Weights of a small transformer language model: RMSNorm before each block.
Each number is 128 + 32 x the weight over the matrix's rms, rounded and kept within 0 to 255. Layers, rows and columns count from 0. Numbers have three digits each.

# layer 2 MLP down, 192x512, rms 0.0815, rows 80-134, columns 0-255
096098097159123123146136117168138150103132148126168127095038127134142157150119132141182119095148109115188112078096117043154091104140116089095130089163153159122208115100168093138128077111177125185123124134132146141154196087171156090149108102162107146139193096183070137114112112119121126146112143128123137139191112145148137121031163096143178100080152086129088122134124075150072122150157095132162156102122083118140146101120109131097065165100161067137092115097195094107201191170125120116054076170124107034101100110080139131131135075064140147087167176103125173086060129178074144152132161214141096097148105103129143141139119138063118062145115112081174142152086088126086112126144096157138153157169154115131192098062123104082133071126124131178073112158172185131166092125151123
095165179084087083151172056069142152126070140087109143164073093123082104041119182111103143145137079116095138088161128154097122111177166171115113110139112150099124146109171137148137124131138077120218152187123125207116162124162164099125199134135127149138144148175147141103166166105094140137081089148186125094127118083111152126174149141162163127104165114145089189115167119175179122108099130085133139149118162110139147175112184046153114083149141058176081165121157099133097091126079172126151132188147070130114163124124077161149165147220169061133144129112169057086131118083098083097142139128147085054147078117109140078123126157178161154079139171126086150116141080095161152137082170115117151182119134106107143128077061133125091072112151068110116093124114097153191105145110155
143152165144147112110153037101162123161080093101150092120109120156154101109126124094192141124135169126173145161130120186146114118145098193144128177179135089155123144118166157071145136117090115135123134179154141140093116116134112086100199135137172157118101082165128119088119136125081157154161128103152130131092137126130152178089129105127138143149135115115113157172095088114137102120117071061102173125122153116159144119133119112094164129177166173176101141109151115101145150120130115131086155163118181134124116096151100139063139139098169163142105120128135144122159150134097096141131195158114103141084128081172143137144110121152166064163100176170117167117132112085148105180134105098098174191150110098131139127133100115149094112094121161151112166156108116130034135105136090
093187128129107095148170154115179193127163150141157112086147125143139122116029097160132106143089124153125097174134125107121129094167135157149173108172107117138149203116106126102072153194157088104170107133159147129086212110108126118070136132115126169073118158146122111122096152084082140113072116117109133132140054126176150132143154145204114088175104157123131076085098070114143110154075118156116123126102119124090089140096094098175139071115125165093124116149125088120137098184140115062156160124154113123168084144111097095123119077061172138115114095194140132161160128140125178095135088178102177159148200146144193141166165128198109142106051112180087141137129172075120166179117148173114112170050189133071145164106215145197074093074148104161186140174095169181176141144151132
133150122128118162104159199130188098137145102138150146093135089133110162167109171142144083140151114115134101142130155138135131100142189142099142133120115145160201108086129165156139141178127118077127129161086143104157096105163136115163164080120168129163125111104133094139135135177133135161111086097157154170093103140145108141135152158132147112161163083097138157131184179147105087120145138121112152118163180138137097109123137165125140166060136066125138143119113108119164140099148103112114169129136186113154128125093169098142172125122140110153151096112167090155153100148124116146165152169134126108163130132129105146069166145143127142131131131174152138144145112123169164125120150179115107168163138130095117130154148149098145102113104141068084071058171178117167088144144135
109124173140121145133111108172171122114117116145107069129117163134119070181154168161101224122163148091109172155062102171132192134098160094123146118165127103106180169155135130057138118173158143127108140088124082120144190108116106047081158078225138140111077119168106099161068118152140108164158130122172135153091112082146143073109108112121146142114128138115133084119085245094172157149146174124125190170137150096133109140142175130158133149129083148113089125142120064146179134117151118102078125146144067066095040129101113122169129138140119095144146134096095146094140141078129074087047185113112151116131153124138089080081143138153111126076105109145130115140081060138131218116118075119080126136119150068153137105161139155090112144136129118140168127097124116173118146152108118
128160056110138160123098122098126174122083147133085105072136125179153142124124140159144149103151099116118100146140148097105168177114111082171132078167232113161141151095107094103106133127119156132150120135126139109116172132170065089084147122164118117141211139147086099135127153119135080090166099176145112089081158136150153041176115189132137141093148153200117162171147144091094164100208136172131085175160085127131135112075178051157150090096137141063166076133143160120097159169088154093086112088127119136118153086174063089114213128110114149122144080138146078123095142119087137121104109138093185111170113136082071146129173179182170119109117119140110115127110117162122138121119137092126157098105103113160051121096066153119141074095138120092133110121160119164163178132137118
098123143168167140100057099128155108142096139098124124152141130121077113179115108120086107081125124176136133135123135178135127127071128185038146141102126105122086119112149111103133127108129160086122123116118099097180208144134127092133159166128163163089120162098134117023070155125144135140068149129117140100107076120104105135083122140100166144169069150128115112046132150186130149180097118122113126079121146080085106104120095174067079143154078106088160104145135145133110169104195206118139157110126135096109117183098092111123130123091187108175177082125082096136158114142082110153096120117117070118128158140130217104124061097112111127156104084123146100111128138110135173144105120099112095120143152105145103076165132108176138105081144167155164147134142164118146079148098184
181129112107079117111101082140086056103035102136184107125124169137128142135175117066122095084163159164096135077151092136150123159191137148143188101138159111136118130103113064183166131099159171159159080168216122126099159123161072097076146140133137076147161203094101145063140123104069142133153137161179089121080153087141183155167161122103153049111114193150179152156161109156136152075138127116161097114099072098120112188156078195183168069139085065069218094181092199151139159110139149109055092115106121186091104147113125127114139144160113164119118118132100130154127144134093142099103114075161112092064092132172106102094139153134176131142122110121161125180094110076155144153123143061048145157178128161094126177182108141148135118130065136138079130166139128198119130131151129
084141134139110144147102132147124153114107119087083103141167083238129130091146064130145113130091152153115105159122135168081127141162153096186120124106136114147111128126116134147119101124145125115139164123092111076126153087094120174106101134151052115110095105194185083153155074129147150136091109139116135145074143107129110127150170115129119186124066048143126213120150121124115164099152138138102107155110151098152106113118157059081152161146125123130083078104184158147113134164095151119111163130112120084085122104101117128131158121112141134170104125119151094132199019058213140143116141133104132059120120092099104138133147150112139119141101078101189095127140144138126111090129167170137130133186089134107131167110121088100158124135111106138178173087120176030174121167127085
118179158126125083139143168091121093145098137122106142067122105156174190193075094129149121055077135151124248125153058106110172127133177152172130132154074136126190180176092139085173080163109145181149180093183197157147068096116098103115210092093134097212127090139172142128148029097151192091159177145168098111121100097134147110142153124165105132162147117148135083126065108130192106188130131133157151189090175119133136146072168183074214099227163145107129183085143179223177123167135096143144157011136037181156150129118130103140124164169048115092143120122127139086098185136103128113173137179070203088028142143161132107030155126120135113113125083137152161157156115124135128152153132121132173091081172111139094179164135109126109095079103182115117112110123133148123147122149130
115070185113138084141119086093062051149194105130169100127136140105082109166137135190137064090144132111116070090114109092145158147166173151122141082145121124102089133166133163074164101076114108116099132104165116105194180182132152148144163135096133117142095091094124138134118118159092041138151129135160102185198098173118125115151122091194103143169115172085156123088058112061127121106115142138129167111167179174166104147139151082146126109165084078109095111132136064166189046169176156189094132074128097157104161116094095126124117161201092159127117028154179172070166163084126094120025110149181176106141157115152140092166187121121075104119114164165105096164074139114070150145135109139111115131116126145132123151103124132099134144077157123141152142090136133090198148134123149
121084154162076168142157120072125152111172126134118140106110122129139118126084094067149118190166156163108193119152152118097102163147093138130170102136162147067142132158081117169113033159160127109191135112133108081141135080173145139080117153082123148115112130113188170106075179139110119126123141081206146099093097127039088098116115190228156142193176099139156121101072124150148092167143102116169104156122131098109115146108123110126174217173133128205095087093100149185087160167140113155091160094133123096160096113143142111147106103132109081165094107085092152101143117109076126140087180134161170172126150164195108110115116144170027143134125184099119137077141120112078186176141118159118110146095149118184108132132136098179122126130121112133117111122204115136126140165159119
174083152126144118121162134104120161123126113143121104126099087169119121113112130074083158129168107131094111130128144131149119111095135161158159131144204121107110166116131099124106142105117125169080160177099167165099131104143106134143106134113164123130080141155121143153144152085158119074107159110159121164120092104126133129122094105148171166164132124131173152126157134163111127083103132095125122157155084108097132130097189130139120090162145139140155162148170120094138114124151120090159131115093128116105146122115169108073105132105138079167193153132106081084152108098130074146178183166102096183150121102150154123146099131100108107067076073095171148087108142100142136161145130117102169108190124097150048183129137175123132130112107093194104120100145158085106123147114139
109132135114142117077098164142114079136140158124113123133152097112129164100092137136153154108103118133105121098146152139126117139141148151114121113179056158129156090114122099125114164121075117157142190127153120201123127132108115068165090172107108116107156086113085146120126138141140120195121146126106137064159057100106117173137195162133133098075123124139092125124126122119071097170159113124121126115123103108142110094067180171130094125076126092124109121104105145111138123098151187131137095107137070103130081164123157095083120150156135114121154172109103133112101143128131181104119089094099104032104147105198144092104143129122120113178119118149100167117131089097121145156115108130121146113124131113173110075133114127151124108084185197159165113107136102121098070088189175
141119160129130167116127097142134105109110110187168125123113149113177115133144133100161141142102096095093150090106103083054134145117127092111107151119103127125110085125104164086222110135131139220098193116116113147100138122085142119137123116087088114123107119115127152143091151121169146139110137085159128069156106147110122163131136105143132148158107165191163038179057155136135142081086121194136147110115040128129142108108138114145054128132124157107091132157127111150140089106141062159147163149164141070131125067141141206126070096111086134041140156115093116068081121130155140182148130122110107019109165105066208131071114154105063149095107169120086155175164090149133134123145105158122045213163121136110207095118096116148153110122122142132174133084110137099085138118123150
201140096105099121046126153118135074049198139113167119111125102137078157105125142136145114170090091097165106139115123119086115107152104114141112097139124173137132121149130112110080120089120118195116133105114123170107157151145144115115096156135167115178151168122098047197175141138108143141112089114099160097025142097120114136161110147078139117129162126132105163158173130116134143081100193125124134149154136118115121146102114104088114173150140183168094089121148138202166125134133130165112120148112109120113206137097105134147228134198124114152166129099087087138064179095049142090145134153113167140154100131073107135089165200064164129093101123124130190184151096076077115090181148077137103149104162157120109129113120105072117171117100132116099106147217102168090093089142140
151105136167121110105169120176172164157114132111128076141085057139133132129183105190125102107142099125125123122113130131098081116160128113081110155106097106111139092105149121165103069136121082100110130144141185187145129088100123182146128108093152203159221169149190160132041198147121138062123141157096137149050141083140150139124152139152139183126118066129152127115116086122134114095113137188127076121188198150121099096134151136172140141107118151113124121152133157156110160118099135136110160100169107145078115145154116150147136114162160133106134138122128110147103105108185201150080118111144096112126100134097148104142145117161135174153108131168146135090127108129115128165147121098147145149132140120094191113090144123143140130131167124122133113112146059150109063131143099
135130110134097117114128146140112084114063135105097103146145127129082125112099106072183123158118154195142104136167200108147181141159061128093081139144127144127142140078150088109131111174154111169196070095084118131140140105139087184105125127116097110105148116121147112131184176101138133134110111112121127103160117100153111093157124113137182127141140123152141091137183115104170135133204170147099169070137114147061171097166123133069120136108110112148114163148131120169088094160101137142192138195091124131146173121095140130139099162107121172204147075076118113190159096135143129102067101082122174131137094111155192185111194106214123138102129130121135150112145122089148170094168138062140102190155124111135107136168113110124096152199126133064099155108103157129074138114045090
143130146109157130147117104114165141150064095132121149153156140126184158103115106107073160113165123075048066135074177106180198119116075092124159150139074104151116130153130152086111148107076058157148154125140093108137128190102138128078104141116118153104160123133178153126192111115164131121208041143102130092157162123152079141097127106131172159130184117206103149061079143157119135144222124190127067085157196114124169170159132089143110110113122170118131178100150136122087126179137098096113074108119100139128115198164096097137155147175113134109086070115112111095140109132065101107128080107126109120121164138095118113114128128100142179182104138125104097077085169133102104123153161141176135065167054108107151162090108180113112085119175092131108101168078131123164104168063123
143094123163126131112141154140159132146145097167111159171169183133127136177132095112171108081086101162140119100093115154189106135109065122122088140093103116172125181132147109103134189084090188125139129165071168130056140166107076164132145052101193123101142137097133133063126179130078088205171132125138150135138109157059153146149129189092125130117143120185151109117088078170111104122145151174188080036115155105126160080119140094082149126219166113083176063166108151163142187073089123139149190141152162092174097065096170148081072148139173169107164092149170143130097169172116106181162140124098110104178119114129119147165175162111102152131142197085126118156117223070119170135119119113145116119094128162161091082130113103130137120162135155144133162129108100109115132125133078
191144122193152106075122161163097107144136103093113153134149163145018127156102135125126113049076113065106115134159154178109138146088197126085110079098141125127099138092113111124067093180117102126142110139139106093115160150148134114067081189129126126164103108145103051055143120096166137103107120150067168107139079156128135106099097125143151173101152157162067162146142164169104202108149115127099108086139129109135061122105111173174113114110129154120121162128093151128167115120108101093116125120094105107120161238148114121077135157124110130085114141101159086138067146142127171165105112148159116183123196097137127078112111114086112118127086109171146143087146167144098225076073084157141171110108087212122072133133108135100143189140130135121145136082217129124135177149160093
127122127126143163088055114092123138095138155105142175153145160126137163152107121173130181092106120102144160137071155111104135117091077135117200111128124175145128121112147090137101121082114123125142169102140122187148160160098107138090153141160101102097133137105089128148133108156174130128171062153179112156107093115107159114125140165156164176125108079141110126151142103209060123146183116103129102133124122120153145129152160159128112109090095199118095134066126131058102133121127122158133126146149155136137099107073128158155164120125117100142116181110160138108118154120201187027107108160105103105111093136134117137118112152139095121115081179162144176121143132106140125082116118110120095147197091192087121121080118155139178098157136112129124095101116168114119113172192122
098159138119154128141109158132108144107069145040105141136033090114072124204110192167159110077125123104080097105163087104076134145142100117098143082123128182200151137143086142139175158165104159120120136134132173151096100113119180152127215142170122112143103187154135147162112136086152164099143141096140185185107181087091170139113056144106105121115127126113063139135162124108189134141122146146130092118132115096139070146088140177123153096170122133152177133132160061089203115093102139159079102062154099094181081145159170162113114193150164133103136122160133206080122129068069105126088034139146181110146134118187116111133087111115152096155120195128192157072098120125150126155069127152155171097096124145122108125124179113170115103150174089144125052135143086146126145172097133
166185128154160122120127161132117126120105093171102099150143103144118089144164105130115122120093167100121119121127160143152161118138146159166103143148186098099107097103101174138104157142115150164193163142148025119197096181095052101135125163117116102147150103125159094089111097070093078126168087114098158138108213133084149161121104125146105053163151163090180092106157119105204145111065046196076118099163146128142177093159076092088102109121129142088088109146167179131156161141135156169124140126076181121105154090122113159107103063115183113146194121160139107203089140116167087150124160114159168132125091037133129101186135143118146154106100140141168087146160108137145111121090180166126168092159120153148122069143098079089116107075113112164095145132143157078132146146127156
104148117181091118114088111149102087138122138150132165101156124114155131201172136102098099110087121084111137079153101137119136094103134125103171159148070177076098107107101085160130161116141135101157114097125121136179186098073103070089111160175125060093208102124141128122157130115151100174117101165157109121144100131151223115133102186123100119140190157167122112151136138035216126148115187134106167186175091147113111155079116146083107124102147152173116148097116147129166158130160163132158177066171129106106123142145127077070171162173092174095165088182132097071100166073142129136139191163119175091117125146178126129059087119111138064158103119134209126172136094152124107116111138072158164107104116107140148115142130160175124130096118089104163123107127116166072114037133134
100117214129183117127124095189134157125092168115111160174166135092124124143108147128111149078140177141098093101149121096161179131100158155102139050130090113107128164111129144126155125052136038152172114154140125129128102068158154150156107086085135150128144158052087173089110128138166108119107169164133118154165122155103125046080103081119140186160084150200089118121057110104153171140138135192100134118088134107228132156127157132127181120137168145113065140063166146117188159113180152112138090113076112074141128157179169101155105074165155184155143086164137135097132122111110071141142116153086160112160120105126127072071134101124153193173146153098156077187075101125143144113153232153222185099171191159157127126117125188105062079060138133131056115099114108149115100165128143
096164113179192044138176177114153126089150109226122138152155100120154092169113115095169128157099092125178161108085152102133145143137095149145029115123096160096154121062057177131159094114147090125099176138186106109075171147105128110141122122148129146081058100180146163105114151136089153108092155117120167159120113110083158165097158137065157197202152098164130129121130161138160205175043107143115141066145159151145159090121121088114095113209121168105120125114140136187123197137129159096165078100136096118085132148083162141033101147166083096041138114054098090120168163073075136168125133138133103176152130107139238111152094147127112194071099075121255102027116155045137123103135118159120113118150153137131143169135155075130098127078112139140136105136120143163159052055122158
128096160137106152124132084168089133159127142159109017110036136079137143118121144141059117130181144137097151132164157077165148073134103154162141130167147126152103124130126089190098065124185114129122105125116126137138112120137133068133126115132176087115118139175136159091112151096161130130164117102193102170111141135164148122101117124122100110143166092208131117161168152127107091132152125072157165169088099057116132114112138143133135095156147091156091126161101093090104123182135203093182124096207116178114067122197144116065152147098096165134130117188215121068151137137108140179204200100131126143098149142154172146148121129155115118120070123098104147164113115148107107135114092152164108141102115147183054168115135167040141088087140142131132133057071167137137069104154177
094144147141103126137161142128119119081149149150043118191119089150097090083114130112098149113130120119125122155145075090163083115134166107070054109147122117095139171069122169108149139156133148150159156160121113142138170109041137103103088136110182072123081113135103139112076170157096121086125161129135142085124079156153115124107082080137124145091188145095100143146098080138173189078178207116112147085099132115140163156127119142100135097168066145113116100157088113087116121099155138166088146094097157112149112129032130146064084075129111108090131095155094097127088069129063126157154153142088107123148101140102132095105129108115096067118171162097112102153053108178087137167140139102116110111141105103131133124141117155127103113122145146129103098192158134108173164086149129
106133156121127113117162137126127090158115090126176111162124141095174160154169121123145149090088143089122112207156085149119131113117092163145164147101099083084154162069166107086126160056137128162140143111132160122136095114189141130139149127132147150160172090196129100113093151111093216091088141114115106149090092156112150079145113162045129096164180129174133140151076150100104154142152152095124154127117124127107098148120129126168148118100105138111142151104087163145140152098165131119168112118118126180129103176155143137071114142144110110126131111091100208109163175140133141178108190076205116141122089154158126092147127141154105125118138130127106157104144140107169131137184120138093161167114073096122112102142072158142129095131167115210076123129125150077138072133109160
153102195128139107092194125153136146118112080095125138175122105149169184061176020135165164185132145093132104101164115181157106126172118120150120159151094104165183184151139131112119124106149145133139117098132145090180122204088129135179101110128128135133126150091086108107153164101108061131112134113111113120112148128174126096107210142072144112165112137161155128142127101147145156144117183190149185091120194156140096079134073139188173152112156151109179127103129151148078091116088126082157075150098125171126103148117122119116093138105140133148092125147085119140134113141132135162197144129114103114133091158117185037166098092143139128128135128148118093104120161112154068102135097127150138098100109163106202113150087189191132129129134152082143110159161122106143140106105146
156102091128094128136121147111110100110127151129160107080155133129123130169161147091190144165142150164177144100120138164145143120097171183099119186127162056136168128121138150134107117165146135151118145147162084112104140109132137129145132117135117123099166121131116120104094113101142100096152222109123155175101145131172138169130090109094066129093109116114102145135118114073174131152127207144119125103119141067148125157103176121128159122184114165079129168099124125136154133143138168178152095103101179155113139135098083166177163104139107137147149128117183103166092137144143127123124135083183142142159104157135175109108154031085120162122108130155116122172155168158072117146126134138164174146095172122145081124158181092109161163129165138141129128096127120161104152142168094
124136098131136103162121134119127112112153119205065118146066074175130104109109151169100051135154166104132103116113164154085157155082091132102125114164145105101091093139095159079046111175095150139156144157106157149100138089053145123118093105085091130165118130131101054129148135144099131093168100120143172066127153167126115097156082133082198083151147125106166085170116121076155144135089106196128110136160179101114144118101167169104098168177103148097188088054083131131144148102150105148141127108055115104074170126092105139096119207081129062152136075125110138124107139169125084184144124070119085096112157117150105175141192134094157153168167110142124155126078160098122113121104178088127162115173120105177128140128141158115150068141167124135190153158153118131114127132109100
097144137139142077100128144120101106116088126119154126090148125106114181138100135152185082167141088176096141103186112158136135141124161115082137146153152121126138086121121162139103056108120117111203170098148100127196181158112140113122110177153116139126133091145089137183182132145108147164138082159135078110109116098169146095165145131085095137164115178125145123098169121171135114118132102168086139151100096092118136179124118101123167129162123120122126133108061111122179116078124184093094131092170118190112136155142144166193121103123155121128114150128095135104186174120178127087123153072071099119143130149113127147133126166120179133048149168084116133091178084139170131176107101222128187098126194042088072147172140161136105115144165173128217121165087144078175068106099180
118047149130139110138108167082096131166107153088105128143143148105159109145132126169187112201139167148058122137157116077132136188148153168139107132109118129138118093050180112103117144142120142152100155124110131082123106147080119173092087112130124136119156192137164125090124119093103084054112128111093181090178142144138114134116151123167158100149169064075128085127116102114115112084156151156080141123172078122110106107197117123160087159094134128128148165136134139129112166155114166135084078148078165148147184103126123112125118093134200122102092164104103108084140134129165095124076125133132135157100113141108133116167194136141141121131154115134130143144128185134094177141119120162105163157103095150049104149198163141151151152124123152100083145149097200107168153151126148
151064110128103093162125143108113090148089109140093183108155119115109224131140061124131138138122162150116153113164106112085218096130130137109130188147125112160132127111143142142178168080069132100075151115143176173133157167143169178158088154084139133115126130093099121154129142137139083124097132121102117137126127137141119080133140087092106136140074108106120210091116150126115109173104087104111129045151166076070056149089129164116123058092115104124129191119141091105177146136113170120113148125115123151176110077196145141142093132138170129103189102130136143084102098107130106145103111180140079155171109077110128141137123097123132153123138137154139150155111092190105074120087121172103098111145125132126147139145133162112131138205174141170169131111044100148171110148106111
159101136146092103160113176130085105100101102117113110134196124132183167122141163098140169099130126163146103087178112129103070133122064118106107130099116194127161101127102117134062136156107101141101109113108097121117127155130130090070157093103149137115067169047170130094161120124080156132116112135140170204091124126172165180127088049087091178114152182124169081152137134081177160164067097125114155097134093179151138105099123129157104087147163139124141121120143128121113130071056130089083102116124136099074105141172111174094076088093164175108085121083196083132134081155140113136126183121115133164154152136075119070219109151075127124124064165094095135139106137105134175116138143102148158127065154143129156111121130140071132129096089112100159141144125138109079117169148155
120122067158097152097164163135113139151115107055132089165144103159129078164123120099082202126121109095134195114065107234131095144161099139167128118133133136106134129077080055163119119135175089076154174097107179096130158095107111127124120174131178078095137131105186136145123075132135147138169110156111108123108123079136147164153176161120144074141126146135126117130098141115156140047108144159145154199090131153157145184112117150140133143130105112150129149181153125148094100126137180131150160108174074170122096160160107134120080189152125118123148125161114160144133143084101171141166133187073097133145077129128159192140127165129143116080140111165116122178093139157171138142048167155111152156133172132112128142084111116116133155091139203137148099173079140160172099092132166
133126131169163106186179112102133151156147141079123105123158118066100133169153096110169091133070158161113094136152098121103149105136154110111181156075108149129098155124110158149120120123143109126119107143110159146157140132157115126105109166174124093098116121152092114148160149172096111127081101146171224037156112119124111157109171120150139158106140119099109140172125094143136117054126067140116137107152168125101141102167058095154116142111219105092154096059093102164138175107123139121128152140126122152053122126188131134074182101145148107096151116060175131183236124099082089105148123120122130117153128102146112158117141071166092110125148128160112160064137127147113189117136163139067149163163158183106151142148149044136111136134176093103167120146052128203136083143099110
128128113146153173135120132098149146134109109092158185166164188143145074155177078179144157107141111193109081089168162140122138125138140171135169134130159163126130193096101169120171102152158097155127122118110139140102122099106123109141100091145071123120152168086142148167170134157085132109101096108152117097080136154127076108112135151166141108135109148077110105164150185121070135081102142143075127142176122117132125089114143163109116164123151115159181109147154018129107118183133130155165113135111135133146171135196137109137107181125150135085175097184104113102162089194112110053077132074123159175143136083121084119097176156152094141110132149081149115162134126077086071127145109125134114138129080094147172124127119099156168152154099163121223176160150133148159149072116153
098082100157195099136111057150132125113113149081120169131152171128129160098151186103140146114145148097046142146157076079127050095152142175150136205149133127123048099088091127162159131156080158104191038179097167031131134164170117129122070099128155142080155177103103129115150133162160148094159094122101166153189106129143100124114130103145103128096120150149165159153151145167122144119146148029107123113194219120141171119112128096126139141107161113127107087114100149099082155220174124111063111154140115106097137207167165119138112081188185135122099152153119139110126119114139110137121180042169239138080074176080179093140141086215165144100114103148144158088168170102140107141138179112120138151122125149109069117137148198166144126085154132165173146109112090142142144148103134
159150171147095084141119176116130158147086111093105145061101101164099190193128176092121098083101114121156106153123117116165061111141130125100157177139170163101163161140170194136116120115153159035084139127129072150157089107073153089090116183159140159162106180125185129123156135140164166112157116127150086158134153076163164159162091134122046040064119167131090129139089165091142106135146145131093173095132169163081175126115164138126106139146130143100090113097116085141144164099147117164160144089140174094124101116128195138125107141183107195099164123102137144113172140109142147171086151121162141141122178081183174147136081153136076160121076116115080095134117174190146152196084151117178093139202097122143170113185152179108162121068105127093131102072147126164157075122115108
079165120134134164075124109162159090204086130101143118189167095130044148221166155157152171174202100171151187110111114175153100126085149174085119125108083149104089126164117105181149150152096127127144107059111128136139141107099140112075124152189155139144080127116187125109098131122153135121145128083157129135115072160140108190101173150132123107203154114127120124123141096120132138117143086072151127102119166096169132140144114124128111114106106149163166144118155116174103239140149107181093143168147113143162116112095120139129138137133114127100159118094156020158170149087139135148113153129154170098126086163069122105162129067148098131150201124127120120095145188111163035097163205178126120185130116132134158105153121057138105110121107143102202156074120112109086167089126146
113120136117070098119106118136163110138127112117107137080086085137165066129135121104159208163119135133121129093151135128141106133153110127149152092096096143122131131127093140166117088077088116131129115080081079168103118095101128083072073118133118201142198131136120085096136088133143118142148123086143126161132108111111128118140135097150129145154137105159155104173117154157133180110010157141131110146132117107097091084107120135127123134175118174113145139137168085168115142163148117110149122151130075124113201157134120130155085134142149201121157169119101153106149119114197107073077139099065134093118159115149091131133179110192093109121152086136117118098154131105181127107131148149145107169163135128125144154181101087177141122163118074133163112110189169101109096121098151
126102117162145141135049142185115193105089133117137127171129126107165180169139087188148112127155108150164156190101119126193078123131172130157117098106145132146152118183177116131116094071152128156142082118162111053134123125105095094112141127127163076150140145145108145134130116149144147074114158076042152093137125109112064114152102136100143168136192101130112132118109080135116121146118020124120198092129165140146092151087121104121127124166115076117081198102162185126116156135096131123111117142082131134172112138163075134145144097104117125150217155132153100134121112135135047165068099163100139114113120129104132164099180065147106118092133211135110182213176162150099069147116173122088164175046090175139100154171164146112174138077101085094125150086068071158147150120096131
136105110084124138141131147122127131066095113097147160100095086113106112111183164074105155172137175117110133139077155135118135072077081141170130149122072160190143123148123053127170130062153090157125161152136112113100134104167101138114168140128117115144114152116125115159142152157156085179121113112139163111153136088089198129146117035153104101128120117087169159197138185161043096157116095114142113136179113080095166129115100181178099087137166178173124142137155169193115152089131143097093100150109147130104110111119119071081162128131143136126104109095113195048142106135144080152105149126170128158175180094093129157133083097102077141146175142156093092100172115098118117067099106092110151101118098096143092162117161134115094118100188073117107129150111101063156086128185118
087108122128108161088136171136142138119141203132114142125173091129136139152176161138125151175093131062093132112150082108141149127121052126112124169147100120146119193142191102135075093114140124088059173173168097105061118087157146144109093135092094124150197148161134163062182103108166137162063106166163137171148112139129123129109092150132101125085160116156162139160144094107114133124106087105135139107128082167154113135106155126130155128165139116067128145143146145124163185103120094094117123132157135118118139146148125112131106139088130071107165174154154140132144141093107120121163189186085112090124126115120072137138102186133173092163095140113166088124159097102122117140129122076138097154169115123129136159133148110149126107167114100127178116145175189154115096146056135
167078092121129191195106138116092162144146089153117124098140101118154142145166148174160123121137119126125120088150167126121164134126129107077165155131125124153115122134134190122184118116128138062160169150165166103085125114095109125118130130175055151144104151115100143132204092124161141122166189070092187117099158122162139118121167131110124171189170152110155109136112106156090142124088106145094167148189103119139177118108099138142099166072136139099123099143156199125115144114198086126107144145056130135140131045135184049118159177140160114110190159129172119097070136174112152145122146105163056120100140127114145122149120103116132140157115127109153103160123099079123058105112128098136116161103157203105115141159125118125124120158160110155129103152124177059122095192123086
165128080128132136180089108153098136117118171144125071086209164186098073100151144082152139122147159188142126169144156136197076140145162197115067093114164144153170118177173137161138128061145129203124113068112179092093114136142079128102122135097137160160201093153151133090105102130139188134069138130151108101177105123123104117164198079109095091116119159129164089178092131157085125178134119104071131103128110104122138092090093048079107129064150090116149059098142115158187131083116167073041089169095148165161144166125173151168105163141109152142105154100129152168110200145139134110153080118109126115178157074192102149126184131145148137135149099158101143120125110100115140101132118100089062118122105144153142074138130141132091129094105082090142133110170097106089132120117159
127088123147119078124149104102181088136119101123169103111100159141139099081091162052121153098152071121123159117106159090139104177097155092077110114129175135124170082168112115104150138081199108111147103145105087121169114190085080087185138126116109125129056131132165103086171144142090051188111130125093096118128163134074126134157187156108146086114162151080140147129136203143112121123130098184158106161133117147126130171115099089142192175128130112105131104130127125134100090143099123125122106204114145127167176160133116110110206140130137141160100098098053116153128148113077166091031123136133165066129161142167126192142146116131154132118198110150134132068152104094073129115120155142149151153160084135127173105143129132127109161131131133112139162129114143129132153131099115
184175154147126099117132106110163158233132073099136143089129054090119110166163121079152167121137186152161113143143132180202138118136117137136155112131224123095130166106124123138100116123120185060045152169086105098173121125144124149161107129113117156110152122093113113140075134171122116161172197063113193121145130163121131147097192139151147136103125179135226098215092113096085109149059101129129122095240081111116133121062095166106122130141152128198107144145177148121101155107122075153129162100115163057142154129095142208167171112130148088133133112096140128083087155183086144087131156076131211040124086086136124150120113108177059114133112082122124147148117175069120093113174122173132109092190143084103184065217156136097105115158115133118144118146108144197054150138120125
173158121151090141091122149134068147078174084177092130170030172137133040167129109106152151119153114182153110110189104143167101118152177154126104074153094119138148142199099130183099150081102145169140157163111092102154111172132170170113172065152162138064084153073135100129056124107164120151141144198102164187119123109133123186112107120172150149150062110096144079119125137114165138091199141056120149110154098110089171085138100112092128109139140058179081140147121148122092136030156132124151118137127139076117140101088159121173111148083122137161163158124149105142104117106126125117142159153124139128132138106141173126096188088148150088070100115104075160183170133164088132146145077091117097133075103087090164049168183143150128109151190147111151104090187118190118125114182134
163121097121089188120108200128112124117131174126081118109147114144084091115126135116248168141164103148079122094134080119165121152127136182102154163216134076136130126194135145123114157073135112092172102162135141155092132086165167125151179075155130151165168097124122127092131125078109108092124163138139116135138118109148119159149138080178122079116163128126108122125082145107159137126131108139148155104100080156158136068077084155080158146118124101082104146114105177165130160121116098117140070147152101169133119101148108116137143105127147118110133122122123114086155138152125133132151128139155141134079077162107177129102095134124172143106127088139121099081156097049166108097138061106141218077105134161209092135119161175091138152134093174135123130128160183136121097088107091
124121084149129137110128091098111151081106176094071154107203149212124203167131173211140112144181138192167140127144113100087175123120152143138144091166160151139109119191122068161155180161160149105211154133113104151155101128082147149087132117094203117137154142143136170090128202098108112110164145091133162113116131098110199135136128078120116083114100062187104104153144130178183120095127066113184120145068059208139103121148081154166136137136133185140161142131097098122081139128073190117091117119105068191112163128125092132170175086061129057150092202092125102102105133118141156088121133182126124099138152113146160204105130117163117165138137106103168180083145025099106203139174167163107138176184122105120115180206138129039085125126106128208222109171096108104150171080121137